config = dict(
    head_dim=64,
    lr=0.00171,
    seq_len=512,
)
Each number is 128 + 24 x the weight over its row's rms, rounded and kept within 0 to 255. Layers, rows and columns count from 0. Numbers have three digits each. The size before them is the row's rms in percent of the matrix's.

# k: layer 2 attention key, 256x256, rms 0.0674, rows 241-255, columns 0-127
# q: layer 2 attention query, 256x256, rms 0.0963, rows 242-255, columns 0-127
# v: layer 2 attention value, 256x256, rms 0.082, rows 192-229, columns 0-127
# o: layer 2 attention output (transposed), 256x256, rms 0.0817, rows 192-229, columns 0-127
k241 087:120089137143126102092116141127125154139135096102117127151116113200160097120161151126097094137133086149123135125124166123147125123114164147152148140104154115131109133145097099162107072115121085095091142156127080144099133156128151145108128145160114117151092128157130183135119138104119125152087109146137104126165086126108139141106090144121140143149113139109117091118132082160134128130100
q242 113:119119135163157116120092147154152161098191108150135101089118138119114104097140136126110145106097100132087147125125094108136127099122122134124150116134132097125160141144116095143112136181141106148130164116143150138125081100055133102107084145133103140141113125121125141139108133121109122104102097149132153162141097109180127124084103149108123152134145112097128141185144110111147135155125
k242 076:142157136124126114111116114125124102145167092106161099106139164123127100080172128126127167127142168150106091089144104147089153117165153122106132113159117100147127086114128106124074128150094150131127132140095133169116123109146080103131096154148134123147127093120141124136149115149132118141132141107184135096141162124159177106129131173164130117096101157118109161151141153111090143087093
q243 097:144138136117113124121113139101119137145142110123123146112097140133140151158162164081092110100097157129124090123145132121108115094110108144105151131126128111110167144096129066129148136127161134143103152117197088143156139149142117138113123113170140106107149177143145139096133155108171135104149139116132108119144071119106121138140091137119141095144069110145132098107095133154087162080116
k243 076:157121149106123116127111134162114061086108172092127129116125119098122135132107152132131142166118127123118165159129138119160161130132120090086128132121094075146133154135117112134187101184145121108102131103147120123126123146124099133143106104175128132147057145130148091121142084078120129106100104154165159111144104074155102165135137113103151167151143095128117133106147152112151159147118
q244 095:081106131101151126101149135155127115142105112151131157180120105110112150086120154167141134095155121134110125143112092140177152173132139142103139149131128104116106133115127085158127133178141150135122077169128154120102122131175090121158130114147151122098100138165139104130146128099138132148132127132137107129131078114133096128212136131175103123072160164173139143147122135109123113131147
k244 083:121122129119155149153134140108144112151136115122182114123101176113135131103123112126093137143125123112120090099127122146160163116183141116122147112170117157103125139140118140069157097132140123138127095129131115117105132111116106131137118096116129123107121135162165092106113082130128129116149175125153162124143133124133190146091128174125119167105176140135131101155185115107137132176147
q245 120:117116118112140128164125137139138176111148104125131146107114144151148165115123074105116152085119161083111163137117097114130121151117117140167146173089124141151148089119134085152174132125139106128116110140143154152145110106120138119132120129153126143144128150148145144171118097100121138120130112136122115098135104112128140120101155153125107095099139118154108151154152117084114146114158
k245 088:115162102124149121114119138142138145166145102169184117100154130110105145117146129144172158120130144098115074115148106164104135107152135148135126125133084137120164104096133082143113162133132152134116128110109116150114164118152077138177118157171127114171150091164139095123154147149136093089158129126115119170092152128105131111141151151146114095118127109129128133125099113132161124113127
q246 119:128155128107164124201126146145124132156097101142127136128156090160134112137122145131142097117142157139134136156142097154124120145127131165121106138102154140139165134145112152088110132182108068108131120134139150139085098129168092123120129127181129125143126151148128108117141105149128185131082145120090103114131136129128111069073125117136138077131123153139185087134145091139079152103122
k246 077:124121130086143132157121110094143118132143092124112148145114088099115138141159148114167128157160173099114146123134091071115148148115096131136134124111139131133144142137118146099094111099157110128142158086160125122125119084143119130093090125124130159136187094140106173154167167135109155123096152120107136138130140130127115108146069137116133130097169110064121138139084119150119100133117
q247 130:091114161145142128155122112138115106171101136123152135136153085140156069135130148164148109124117102137125146165133157130125154162139134119142120115143159158101120111137107161114113124163097149096144116135099139083100160167147148111108129153158096134190150121127134118118154149142131123145111157128086123138062160147170126104103117116130109188105143165142164103116127082161132109143096
k247 073:103129150173121129133126134139120147127112109131123137138165096140100153136116117140146130156157130099117119120155116133125149115160128160150156100112144119095149173118160131133111189111133145150145128133114122098134167104115155125111157122157120145132131100179150178137106101145095087130187096132107121161111113149109093113150170110157095085149162133094149096080101136120093144107093
q248 129:164143125130150151155126136089109101113145139119169095135134140134155100131133198098144138094136128159153154139086104113130102118119094131127111162101167105135182118166155146115135124147108087085137128173138118116114107098140078155145133105108123165152157133110152108134148128159106149140075119113091098106149117094108104093118114119107138065101094125142131073117141114094117088091133
k248 075:136151163122156126142118143132147100128189124120126104104126070131139091103110196121081120118132140101143082113127089152154132160113091123108127117115157098121139118125099089137172130170122091130140138110087122159160128115116088180099129120149116155114107151098142110131103088102095153140156121113171161113086148091104106126127109107080146098164154112130148078149130114142128095136140
q249 090:077100133109133105166119140126128137184138150143153151139121150127136099149115127156091115122140138134087118132127099111128108144120164110122137142093134153137115160128081115148139125144134160130106113171127167136156114170115118102123143139143100141165116134134118146131170135079127128108128190086116130075131134177149140083068120133155091159085170133158135162174104151147134153126108
k249 070:111155141124147136105157124122157172120155143153117123134109084147093135107133109096070165105099137112080134138122089100146139110146146143137141098121106101119135130150137135147123141131113111119129176137119129139094127117130118104158089119139122152160129137143181167115106105130125123153148172138180127144130108163154115130106145144167132118140127151122107124112124145155125198159137
q250 124:067121146104149150178176131100129097146086122127161102160140102109140100123123129160154091126164121124142146139135134109144142178122165086161131157119149137100139107134118163129138081176113138079134125132104140075086136141153126143145162145119120140153139100106126105124158146164136123139094126132137110123057140091184143137125128104135124137082139124118167109126150116126124078136135
k250 074:127116123138114151136121118123092137114121128117154139138100127106155083165132148131078114138121107092157103165119137148132135091140106103120130109184128153128103120099151172150166135143100057116125142078104130146146109113140139159084124125086096095118189107099092112104150139135102141137172143119106112108132128078110103120139137107069126127119196128081142120108159142125127141140139
q251 106:132144127167120120148107124168163111133124102139122129159119132123122156119142152119108140148129104133151112098168085100122092126150126167132122126086103101131129102132131113085148130130163171115114148075110149118154099113121106146118163087150157095107114102142088128099093140109070142149162138124167123139153114128102117142153107127139118137188147123126163119107085137099135104121142
k251 074:116115146123122107143093136159161130144171135147124127118124103111134126118083152132127146113137166111156118095146076165148082124137092072151149105107080121141174080085160135164135155147102130161112156124130142132122143108202100106121140140124157136176102164122124146111100093127131087088143134084180172120130133143121146102134176150122122131150137098124118115120146123116116118128102
q252 102:136130151118145100089128120190103158156150108136118145121111138102122151128167116097148146120088110157091109181116119154121175166134145159113149153123154142105124146151104117125112130171168113091150115107141154117133161105116130152098106113110117119132135181145118118095083170088087133132142159161107136172104163115114099159104137139131137128148146110091123110180122095156148135129140
k252 075:173128134111135129083114172097133105112172102115140141112117135107140129104087158169132142172122115127116174130139156100122119151130116136141140172086139129157133165147100098143083104110174147132139122148138122152113145160112064096166098113139157162164128162129147117160126157152151124115119160162110133134135153135155137149168125143132196122145116124138120109086097130128130129125096
q253 113:125126101148143130152107062136113122126133104128140112113139147143129133126120115117080132157168171172091109106105107104112156110100127142134117152114154163112158122079100157097091113176135109101121140126133141146125081131111067086115110139139084117083139129107146132102192127143135116124099101112131103117099138114106098091087116114144135145070095159162134136145103126151098127104145
k253 068:143098168116138147148108146143184141119138103113148121156092138156112095094127125130069134162153149101144080152126096072152147147173115185127172110102159150135135110131135154129121124141136108171125126113144195165113134113087127089117091108084134157112068144124093126140119097138117143115105139127134160126120102116154138130110152153107125120065134165097103109140160153123141166152141
q254 138:144123115088122148125152142136099084141104160123148113148150116091142126150088138119156151141140108139153113118116155107132098144132121092103112119138157142113099120138136148146116156103122182133128106141098145120155150147149146163145117123120110130141124097118164095122144120112123107145141103108172153118130138114123101141155172106152128096100123169123099114065094158089095116117122
k254 070:149163138101091156132136105139084095099075138109092095121131101111103127146134154148142148146107127103153116121140093124164142111120122155123156096152142128119124142137142139117160139124134147118118125082120117070155143136080133130146113145147079119133135098151162113110158143127134101119199081152124099108135113122157096167143170133127142081153118155151095129109121136083087132133139
q255 131:135123145113099137107110100074130154143087119114120121157142071171123100163110133167129114163138120132148118145142143169136174160094135125126114126153125127120106135149129166102161116137117125108131158146105083106110138130128115115096151144122086103081160167125147098143171136181126137138124135110099111141069162159130164142126110122091133138098137112152169142117158062164153107130098
k255 072:132127140155100091098126158106104080078097172164141155165152111129094146114139096115135122109132090135122134169145102106113159146125137131120109128143121127123101163151144160127179098154115137133116135132129090138116119095101158095128158101182145109101111148128124127131140113156098171125120153120117132165164097125180076135196147114114093130124082146101125151111193124110117150095091
v192 084:102131140140128116081096104068125083111130115144116159096148074140121135108156175137166132166118133123141097083119142096095128100132119135133132128168123134105090117068100114120159127175148169121145086094123127114134111138107096120140108135106155140108152122165125114144137124141128081138106135134120095159152144091127118115098121142149130099138110150148120158114118146145149159099159
o192 079:151119119104103161127128135134152140137108130140167130130090144169139127094135104104159097081112083135089108147135107113124106137131173127126089155131165138164151109084150121112140140158131145129177162144152142116140140156147153175103133127164138118138139137172135149102152106133161143105097152118107117135130134075115113199103154132127139172104089099114152160150100138141147149139131
v193 084:131107104202088128095092104114177134129127136115118118106106156107119157145115126151120120079131109096147117133133140098099136116111148145139124115075124122109127122143114141063128117105093169138122155119052128132137112111181113163143157113163103132109157141138112139126120171112114112124156130114151114142130136130148147178118150191103135129157159132102172080110127138144136148153113
o193 085:116109107147110129152142131100179128133095125141110148078157133124104125117136155143081157128121166091130118135100131104126149159143101115110093103171143123100089107141130150154152105146159087135131089129124098172117107142131076104118089115119117150125152114141106096135134137125239124166128131153105106148080143121133123139112114080162248168107150124172141110168124122105106144112126
v194 082:150143137126111133119105110144122145147102120163119161151109148129140132156189136116130167112136146123146153084174119099131131115132153110079145071172121151145139163115143161102144129142120155090136130148078147129133112176101151158129121138157117123143142133129142144134149092138151145143131116119150134095156105162169081136113133123151144129125103104192142135101119145110110133088152
o194 087:129153146156105133093112128107139089100156136079137096153107157151104104101149136178122136124102128122124097091140067126125115171135107120140085115121147118116136115115126168170110139120102080123127115124139133130128145084134124130120127132105121119133066142104129188125115094153160117145143070148141164129086129120135130126146105137118227074143132108113131085109113150153110133111135
v195 085:136123101132098127139125131114128114129127104092140119114112126100147150179128133154103127188159151143123141158138100162129105151114155116133121147081130142113134133148160115119123111125146127129160128114136101139134125120127126124090166095161133150117124083128104117113160223168118118116130123139087121129098098118146078161162115141089115142114109154111140113151110107179121096069098
o195 081:136129117140113164171112133160111096143143107142116099112176145160118125155149146140154143121115121087091161135168149150163146158109139147157145151112071113099084179117121148135147113127085117132105118125126115133105142149101119090103098117116110095156134070133142142141162121105144136141134140109098096148129139144191175165107138108157246098124138144140136095128117130090137108131128
v196 086:130135129092107132140121142114081125142123069134165119154128164132142125154069109142158131141125144123108174142152135147136125158138092109153144165119144131120120113124083115090091135161143125140189153145139135135108103115124133113137149110109131126091090140119085113134140082129114163140124126145185115160178095156091125143141091137172125127120119167142143162159088115132139125137107
o196 085:136073130115132105109146101114089118104157111146131145131099149109137116140162112137186116094127129107175138144168169075114112089117113105179160117110149123107121122107096109108112133095164137095154106128131112118149152178134139127122126128148147144120126107110111092125106148115102166089130151111101138171131104131149127116117125177202077139136133148105143111110180137157130089137161
v197 083:128141128149115121155110104117155068056144165129103121155133146107146087143121103124155144137181152139153120114156115097114111140130108148131124096115158136108122072238089106108134104135143131116096144156158065130135139147167169139129115147121120136151116142133137120120129141109153147132095107136120138069108190115111142171115120121101135132120132132163121121155137123141139177099127
o197 080:115080188077154115083118180129145171163104129166099144122133140079117211130117131130137145105153159147106080145104106157144115111101130159091123123141117147126138135127174116105109092099177141145134113140138165143095130127132109130142097115151126122090156146134095116138126117112125105148116135151145107125119136194094128154132152082103104102135144147130133159088146128129135138131103
v198 087:080130135086123124107129130130129125123135141090133163131128126143135159095160137135106114142123149110146115120117132111121120118122130133070118106148140121135125125158083111123146121144132151115140107132162120140141110114091124127132171124062103127120125116121105069144110149171110097133092078133074155131140121110162126135109096177134128148140152173149104142123146124153137097101139
o198 086:140151086113116086134104122133109117129093115111166106119151138136115124155113111112122072147127128080140143142173174109144099137143120146141142162144103122126133119103177109103175197125113097133143062115139119136141093128119125136080112152143103092117056113135137134120162142109134152150112098177122066150101107101127170131127127101111090081135083095121113093150108097113166111144104
v199 087:078131124140133121104124103090082108127126123140112112118124144162130152190140125099109139110077135159114125104137127161089126147140113151108138089159098176089137140140143201091177149150123111118143155112128092091143122131070147142160095185091126149105093132120136102144129115096151141131133127122158090136111115140130113107092180109143133116174148126138148117153147155105127134136125
o199 088:132126111131117112112136130140105126105112146142147106126097134141110154135160137140120170115087109096108140132118076143118124143159106133132109151131145118119132105073124117110085113097139155143155107132118125128117119129117124098105138109149160133117038138056124140123148123145056140162132150147148126075154135147158134116142113076147073092133148134125111156137077161197131103105181
v200 086:113113112165137131158142107133086095125138112099143126156136131181137103168126123113159137074154171096149119117137122105151111096112093149108150107115153129115163117160136130116119120107124146134159114168126112126106171072144132145152154129109165142120133144137121144153093159139133159116083114130160128159073131152127114119113126115174142103060142143117126136134143090161146126093151
o200 086:129100159110146131107155142141094104110181130131093146137150144088123135113101092149129157157143099119154132092141126121119101133099153127135113106158129091122119117132115196131177153130170158184128168093129118151086101168131117135088119152179155108145159134107138127091100110136177114119124149127148139170125131168146118138098147101163208131136133133142113102121118141118139130122091
v201 086:144152137111163104195139154127178148088122123165129155150139077132160101132107095105096151114067180124101125159114138087108124136125135116140148123110124118109153132122119098116131158154160125154136086139145160137148112128114113099106128127134130114118129134101155105155135166125130118126133138112143132134124129112091109111149082143112132157124078131152144089164102149146108091148122
o201 085:156121163135126139124128110106114137162125111136159139114162139159119154115117173137113101162147140134142129091172111128138188076128118116130143087098118106137096119142177138158105118084111152106149105128120103120162132140133186140146155125088121153135214141116137154164144119135111133147137142113097123149099159148152136113127135137129149119113131162145133146115150146139153197120090
v202 086:126124128109143130137130155095094080140121137120143126085108117125188139124115108139135111097146121130108137115124146126125127128141146093177137125097141117108087145097105114129186128110097119062134104116109131171130118164132093131115109124063093122176123100142103145093083121107131116135102171153073133122154149161115144084175133154121144107107195128154098101117119131130106126107113
o202 086:122124092125158137108122105115113136169162123134138114151150102109096082130115112078147146156109096133111139098095169133125100059136126149105113161125119102103167120115151105089108147133139128162148131138130115100113166138145148125151087144150083133124150116132124148157122089146194163092123158096175086119138094109126130127163141138168191125161128114163135118135101126140099168133099
v203 081:119114149186123145172143131153176143133137141102106130140113135141148100091143135161160096122137091124096127105090137193117123129129164117083126114116161127125130126111122058124138098091109129082107087105114139152108168163160145118115166113164146126104178156120115155143117129161125170143118175169137094155124118114110144114106143146116133135154158151115131122147156115075083162104159
o203 076:125125180093162077137113147103120126116092172113162106135129134108134079127098121099111141153127155092179179150122150143125120108103131090118144134146083137143113143176163113142109141098109173133113099159097137105112136136156108127153089137135084135153101140137136124116132116151156108079144094100115138126110165088126108085120109140124031152127121111169168112152122152113134146148114
v204 091:097135089121157136105122126124127147116137143105107121129121089153128135141116113116120130088107140115102111131128122117113149142157163113123142128129160134103145186145141184112160131102119085137087175087122143131131118105084133117123127112119159136096120155114162088129139116108134132118166080144171154122088165107112135104144157143173129111134111119086150117138148158121086124118160
o204 092:110134146111125132173114137134121122088063106142126108145151092139105069128118140137119143123111110096127157124147135097183138154131095103120103112146074125135093115134117129168149107125134130135100105126126120130134145118117169160114119132132152114148105089135155145094149149149122161129118087160102125159114131167095158167131115085129255114127122144142113146108083119182127139104139
v205 078:182139111138144115101119141091109151101126138110138120145128099133133140103141085115077118156073131137133153147123136147125113154159096124144104132138127133115137154143147185114140141115080120125120120123081129125142073110091144151152111106129119135130124100131132107132148149093135151129145166094156118103119111154124111137092141052145141121074110128158148133191153100134112130138137
o205 077:120136106122122155142139103135134153100122163124140112121160071133167144127105132109133145103098112163120126130153074131128156138162138102107124125141136112126141154128105145129132109166123138092100117097163094137125135090148100137097145105136147139134172118136123144165094166126143135137136150099151205133148115128159087118177151149097206092126151165124125156120108145129106128118123
v206 075:147137117127108118119118148136122153096115106126119143140142146142159150140165118102094128100112139128119110119137147160159120148147169077193123136136120123106148127166116142153097129176173141149128110191058134148148141122134101173066123147105133110150109125151081140133112123171116083134119115131151031114094121153133147125107118110104112079113156158177104142164125129164131121108151
o206 078:081118143118132135116115108099143133109127123125120115103161151085158161127103098117110117170123113149169144118120089107103183147100128142089149114146120132159134147121102155116106132146165150118118114140125092096123112113098111115102151103126155147132157107144093104174133119166167084158150140120126151136142128147155101100106175130124129077125127122137149127158130087106158114126095
v207 089:136091127136099136142138135086142152134135133143124122117125083104139153137111126099111122094122078163164151118149097139137105147104146116114145089111123151117151119122088145123123137107164140128139116147104112136131121159147147150102148129094132111141101076119142111105112094144129116125154068102209121102082131147114113129117111110107116126132151165160166109139082085169130119107103
o207 088:142149155130121145152129114129137110161119149126151148124124164122126171099122116123166113108110160105128083153117087143114138123111085099163124099091122118131141093144151170182113121118158119131132098088179113097141088117144126164095144118110109134144135097110118162136125101117134130129153127144108185080147139107152148105129147113171137108138146142120151132132167093140131133095097
v208 084:110174115092149142173131175128158151158155176144134155138128080140151126150114151115114160127092136129118166158147126137161126155104135078119127087129116103154133169116081111161152140136147156093112139118132157118094155154086138129099170122148127131107138108113128142166172137145154167145122090128114104181162087150146128116139124123086128127127119085130119125143113129079129149113134
o208 083:140134134121111098121120137125141085052152109119146105128098125118136118105124150132117087140135151156156094109124103137093128152125094145132109150158101104113084120145145159147114171102054109133106129141118156100167114109134161158117126102133121073164104108122139155089091145127147145101159134135150163083131123133150135142119150140153187120134125138097166104124103082114120169113137
v209 086:094127133095134138120155161150120183117142127155128098062166137132193110122137107101134139164081183183099134091149130186132108132134124101109105134143109150111166136100177089137106105129146137128126108131137132107107101133122136124144144162129108155112081155103149106106150083125152135135090085122113108158118118091130134127104143097116143117190115113137151140134116119110126134118159
o209 093:136131133123126083140139124119111132121097144166151111130108130128127114138125138106142127117116152130131121113139127138135149132116142125138181134107118123134133115103129132096126132134107146121132130111128121123133146135123139131144136123129115123121115134108140139132140135131000114129126143118113116038123114122129133074131161119123000117148118133119130133126141132121139124108150
v210 103:090157144167162127097121149112130144144136109125153153134143139117144110142137142102203122103088148135177093097111117138131137133142151133101105109183105154144112124102101139156165137175146120127110149104140151103137111128100127112109124154139164124135154142106082090130091092137133187121135148117123100121128126132125158146105117116137135115149145119161127148085071163081141164100112
o210 105:125147137108123119114124132124122147104114159154118133139093113119135131124113127113121115134138117125124142144112091121106133063126121117144183141138139153123132154130110110102118129163150172130122134131106113108148150125138136127141118143112130172119116130118130132080136134119024124112131171125119150100144127086122126134130134106100000109129120111110112154143138109141117084131138
v211 084:152172128139106144150132176129136121141143146123101151137097117141109081165127119100139122182086117095140119150127123105096123128164092109138121138144111146129143118086113089099077120162109116138130128133135136160091127120152127126103080146171131143107172136140157118138139096136143092131123135105131140135070103138140099121152150103152138174162123139167147168097143148107146111104135
o211 085:135141106133099123129111111144115167104121163107156107124131105130128163086107125135151092101110149124140112129131105099124116108155157135175096154113146119148133104119098153168160154087048114149171135119143142087115077123138132097116161109129144160105107137143118178114128178144066101088123083106109164127163128114157106148129127146122139171098130102100106094137156160167115104123140
v212 084:138119124175106128140130091130119116134130132132137101131119172115163055138144179139130169142152141138178135173145115136138157162107129115092137124119189118210136103161134183171152133106127112131153169108182131165128134135142131138130144138166149146120146149128167115122148123136125173147151145116118147118134102137141131160139141117120117155142124115111131138153118113124087140120136
o212 084:159160157136139139079117122130118101143124084118092111126124132136128134146145131126130075140116156109136129151112113151149111150108151126185113125148131144152141099137084181108130110133108125154127192135115133142133136122108109099139116146080133134107092116091109115084118139115093142126147095169127168180152145131115128213162096107120148115138162124118134145118145200173118131112142
v213 088:118126155138123127075119121133084138121162136115110165139122144114162116126143095142100134135125091121143112101129125147158140114112122153126132111152150104123103136100127139118139142150114108106125156121137130128122118170131130094205097128146132155159140146100155129135068148132146175131144106123113121136156133152140159111129171126121116092101107114136174177125116143097140154108118
o213 088:120139139150149153137099137138103109115156118117095113130096106146103145150141113153123150147113118096124151148110120176159112139158173174123139157137135144131129170135152132136151126099161128156125114148121155120182125161140150178154093116170105109110124136129133150148128123139196123145160148143155144100141128122111095178158100147147183123140117121111134124141100115128117107150099
v214 081:129111110090129129153103148169137151134147161090161166168114143125134125158095147150108147109056123122093127146098124165140110125125085123134103140114126100132144116130115120141131129124106129157063120148159119167111144131134098153146181099157147144098155121127084106148145114105115133111102154147123125125132140122123120123133183123100149149092120094110160131109115132077171154116151
o214 086:140114106134115104110133131142140173120094152156119131116114103127162114136134128129133100153159140119162156107169155140138168093151119119114173114126102141117091177192147115103152111117130109154086117112149150129125093134131142140131111118125115134105173121154134097114142138155055129083116144117138150124147131148127120115154127126133016103142145131081128139152136145124133165161066
v215 088:128107152173157149141137096116148156172155134131136130147131160121093118132152192097141146108133130136161137114107114172139135089108135146138129114191123132120145136091113144168089070166127131143140141112149113130130125179133151119154114095158138098135166126154172131132106116102109119150134089125130082108118161144175158152113137154126138158108146112138158150103142112157085127078153
o215 089:134140138123103156121130153140125087138113118136106135139111140113094145110137109144159110172132131128093112149132141174158095191146121117138114121107130171148138133124148175127113145123130109144126169116139142133135098146100113158126119101151099156119115191142106113106145102125179113141109058168088172109158156089103132183138109142090118118120122119145149148151097139071143093104117
v216 080:134122134128125120094136142124103171169107089097105127120133107104102124091096116113133107158061129119145141153145110081202127159113147158134137103146085130172152138123119132153146098129145145152132115119156129077132081130086133098110157107072117158146132119125105161116116124135139113108120122123144123132154133157140120102128136164122148149117183106073140115158139084124095088066147
o216 077:141150126138095116132113135122097103130162117125139161127117139158139099097157136132147123117141158113070125130133120116093128132084103102123128129110127117097210110089152099161122111089106097121130108110149132098163119121146118136153142139125122090167111172141128163140110128153192174164147141132127121097121139103159115106148140096135139117136116130114116095096126089135125112118145
v217 086:073135128173086131127126137144106147133123161144133124104111139138134090133082111114128145140077143087101146110177139186132119108119103150107126100113080167134116154078109144089127157117121094113151123123112108097118087149103130145146103127127122122106172116112106084136100096095144142128090133091111139117134133111087128151106135098133125137077130146131079083168112054154122138125158
o217 088:151119098129117150153144094142099150099133130154170166127115135139129154116144145091136146114087111109116112102176123136118106104103122121122139126130092127123118108114143093206137132087117099106113166110135112132130127088163160109127129125166124165148110123102146160109155146171078140140116096125133092111151121121126114088097124140110098073124109106114107150123148129132122121131090
v218 079:100138118087101124094117143136117140104089097131149142101119122116120105107174128129156144126141120122111120102165117124121123138124117114143135127124133165117077135093087157161157137149123134129116153155129159101148136177066121120094153114127168114118125111130171089178169099125137107140134115120194122171108145138126153120097114141139120133055126142142111153134118091125125137147130
o218 077:144112133122132130122125123126187066078142133124134138158093144142151124121139120128143111100143103138110080119126102121114136172102148098123120130079148148090141073136103154135117111114144126113142171153122130107101150155138177124133119131099129126143096164106148117085124124143120152082134074126120128171166105113118130105133149147117223089143120062052150165082148122179150132116121
v219 092:113108131141113145134129112150101129134130138182107134110135103084190106118108161130112135145095109148161156156120115116137138103131139154198137142092114154117110095129180130140130099158137093107108138126142129157096135118093154153145139143124130109105121187113109083119115122147137170132129085139096128142121134140135147087120137176095127133155171138121158127165121156122084131164143
o219 088:154141094120100130137111106125098161115102120107108174109138140127114143119120163116164146150112154127096149158099184180165132083139097158118141140146127165142104141101165132120106103143162150095130102130160115137126128112102144096129129122120094107140081142155152141122156166112095147124126123109081150061161117096116106131117077105158063117158117129135149148120132146126146101101138
v220 087:138107138103122112129133157157145137084135128176144111107166170132151113056186106150151124115109153101101137096132139079093123146107158129094111157132093111111094148134173120103141158107137185139118107119134126121156096112124145123156137165091109103122129110120068082151106133147118124139118140165149072139135111129122153119132121150129161154142154120145097114086087142163129101157123
o220 092:127131114112112100130118125126108095097128190168133088100146104124095121132120112100124162145165135157097127096128125122106131091137110130106134119121127138111129138118124108092115107149148130119135138129109117116131105133129170120154123145118122126158144159122139116142161088096065179125125141175152102059098117097128129103138133163094000160113136140149145164099123129083142120097118
v221 084:115146144114154128135151112151131174185144154155119090121115128129115126103097141115177125096126100115156124147107117178159126102128116173156118176127132139171161090161124096166087088123121100132109153134119108156093120118130152107121152111158132135153127124118125093144128143138141100124134109080200166125110089128141132125155126104142112145142086147113115110147150112187140157068106
o221 084:126135141153143132168129146155097153108100132169117133123120171127122135133123125120118164099127154144092086130140156160123147118108143108144125108115104147116143140165148182154173136108093103130092123116116128131121112078125125131120080124103107101128107150075106128133166108105189103109138079163107175144150112101116109111094157132155172107122152155167142084098161138078102127111136
v222 087:108139168102146126148117121112101122136097107120129112136101119120088120109166092183094114121113147115077136138144152146133130150137053110123148116128115167101121150107116106135128123113132095125129219138140156131137129114173147099120123155180162110087168144117135143137113127117139142116137056157116168156141135113109134130145154141142130177105100178112094143142112130157193118082153
o222 090:155122123128139133138140148131135143094154119151156126131118132101127157107131118123126177122136091093084128132137145111137110124097104132116121135163122136179121098132103135127127106096107108111124143176105104098155128131115153136129132114079122128134097116142122071122129144100088163141130079183153107171148089130118133111134129143138106126142115092113099124155131169125108104154121
v223 083:130127119138092119148103103113125108101141132132132167118127140158120109131169180143117166146112161095145119144121140129096120136137126148143129117102115112120141139179161106193147188130154140122130123133143116149090123132116144141080170128139135123145157103125105122102130122131122121108121149153094147116095151141131146100156131151129152110124103150139117147091115148086151126097083
o223 082:104133112115131178102097129120156114138113119145149058138132106105139120119117129154128108102148111101161142108163156140115098072131146174125146124164079130134086123113192122124132087135106151174127131125147148147128101093129127129089102142129121130149182120146142149113116141138136129158158127060178128098119120114147141123098124118125142131119141089107135147141138111096160123166109
v224 086:133118155120164125109153128096103104112131123123105130136133122129115128082143109133108110154102139124090137100158147136152106153094147093136108123144105113183153104093152118173108123079099120132114163159126100127121089158132139106118145133102124122153108129142107161101119086117134133111078114127087124111102114152158108122121137109141102134141158132123126107102085165118121093124139
o224 086:107189120162150127101129162196109142106075118125156109120149095089171121145162125088139130147111107114090152108120128117120181127184118099124138155116155087121142130126183119096127115163130110119155146122124130100123167099124116164160137097118139120109122096137117103212114134133101118154164086145144138034106072151150104116165150148134069127124144124141110138096131092116166128131171
v225 087:036114142058176147069120145120123100147147147125137129091125127150128137139109126125172129112120132151099113126132136164149113131137128115096108138129114080120123159073123141137124119118177156144087158122151109161129130139188139116130108134142131131124093130131119087159123137122127127121117106085111094126126155128121145095104186136073103125140166137126117141103121132103170126120146
o225 088:105138112130137070134136115142131116114091136162125110120090142125145136141107120107107119128140144131128138144108154141136154113121149150133191157110116145146141133133099110084125155130086107142130108145115135110125102140131148164145142111137109167101097102133129118111124134139001120095145168183117104078146111107136132126124140123140000106150119126111141116117126125156118129137091
v226 087:137141130155146143109115104141110113145120183125139063127127080123156148133138125052136129068096124121169154134149115107117147121107142115132132126170155132105115092133107149136146126080135144138145096139109130122131136111157153107136144083149165111105069162135123115116151111118115142119148081140132168130120141110140107121114118130095104121098126105115092141097134128129098128170157
o226 085:111142124106132164119143125161099110053120111126100127155149136139136130093134140093112135112125145104137139123110178147140150144139107127110146108160175117115141131159103112136108162167151125150132115130097119159134121124099106151088143179103140127173107148103153144111092126134159102119138128086142121125101121126095165117105129090107230131145134128118161108111107121138126119106098
v227 096:197152129154063121120120141131116090128106129145139137176142129094140114079128110100116105149151148114155113152116132108162148132123109112141115127117180136130148128126157088134102114116148157128131103152131133132089084089157111126135111111143153123115121153135082167129113114136131086122125168112144140136178127148158116108146130112110116140088121126102097107118162123168120107133131
o227 096:116139143137132156109108110103123159161142144113107181095177140133139119103116136122128107134140130115108138147092126095142119136103146122109093126133108135154160143158117151122131158126145093097151113127103098121121129115116098083145158162124140135141123140154112107173118149126238131155140116117154133197106140122121094145136142170109255156123099140116117112122132127130141122137101
v228 080:112178127138119132126118110121139120106138096146127106094135159113134123147198140103135158173154144148150133161123136103153112138129101115111139141100133139169092107116131109169135104135131088110124129131128154180136122143047160122125096166117141113164125126139122165114145146112109105139130085168151161106128123120123125160052102123128136106166071113147136129118127108130144194100133
o228 082:125152143115133110144137176099139118112106172108134109146103134138113134133135102080187115113121120134133089104124127148114124103184167112151104123150159168131150101127123131100159050124141145111112155137151099119092140135107124173097121160133092085109137129129133082099130136144139124142119155109095160170123081105120154157132153166097000144126154138106142131128123150126110136130124
v229 090:143128149138109127114152104086125148100113119122116114129127141120140074165086092157111129130138142127134143122107117160133122147128126141162114136166181119127121119076122143085154104149115107162093164139155106151121165109127090107127133107178131125127135127137123119130116145162147115101134178149074096101080128109144127112124135138123129118094109163136142106188140171147096139089133
o229 091:139111124145113144151102169145071173175146097132152126139138090111145136133135151148132148184135127105150166113133165110152150155145164135142143154084111167118135160111150144068139180075136136131151088139121142114164116155129123114170152124135132144124103139134152108113148126131135098157089100082132143096131103168167140140117105131159205174124112140120131131096129114116112111117129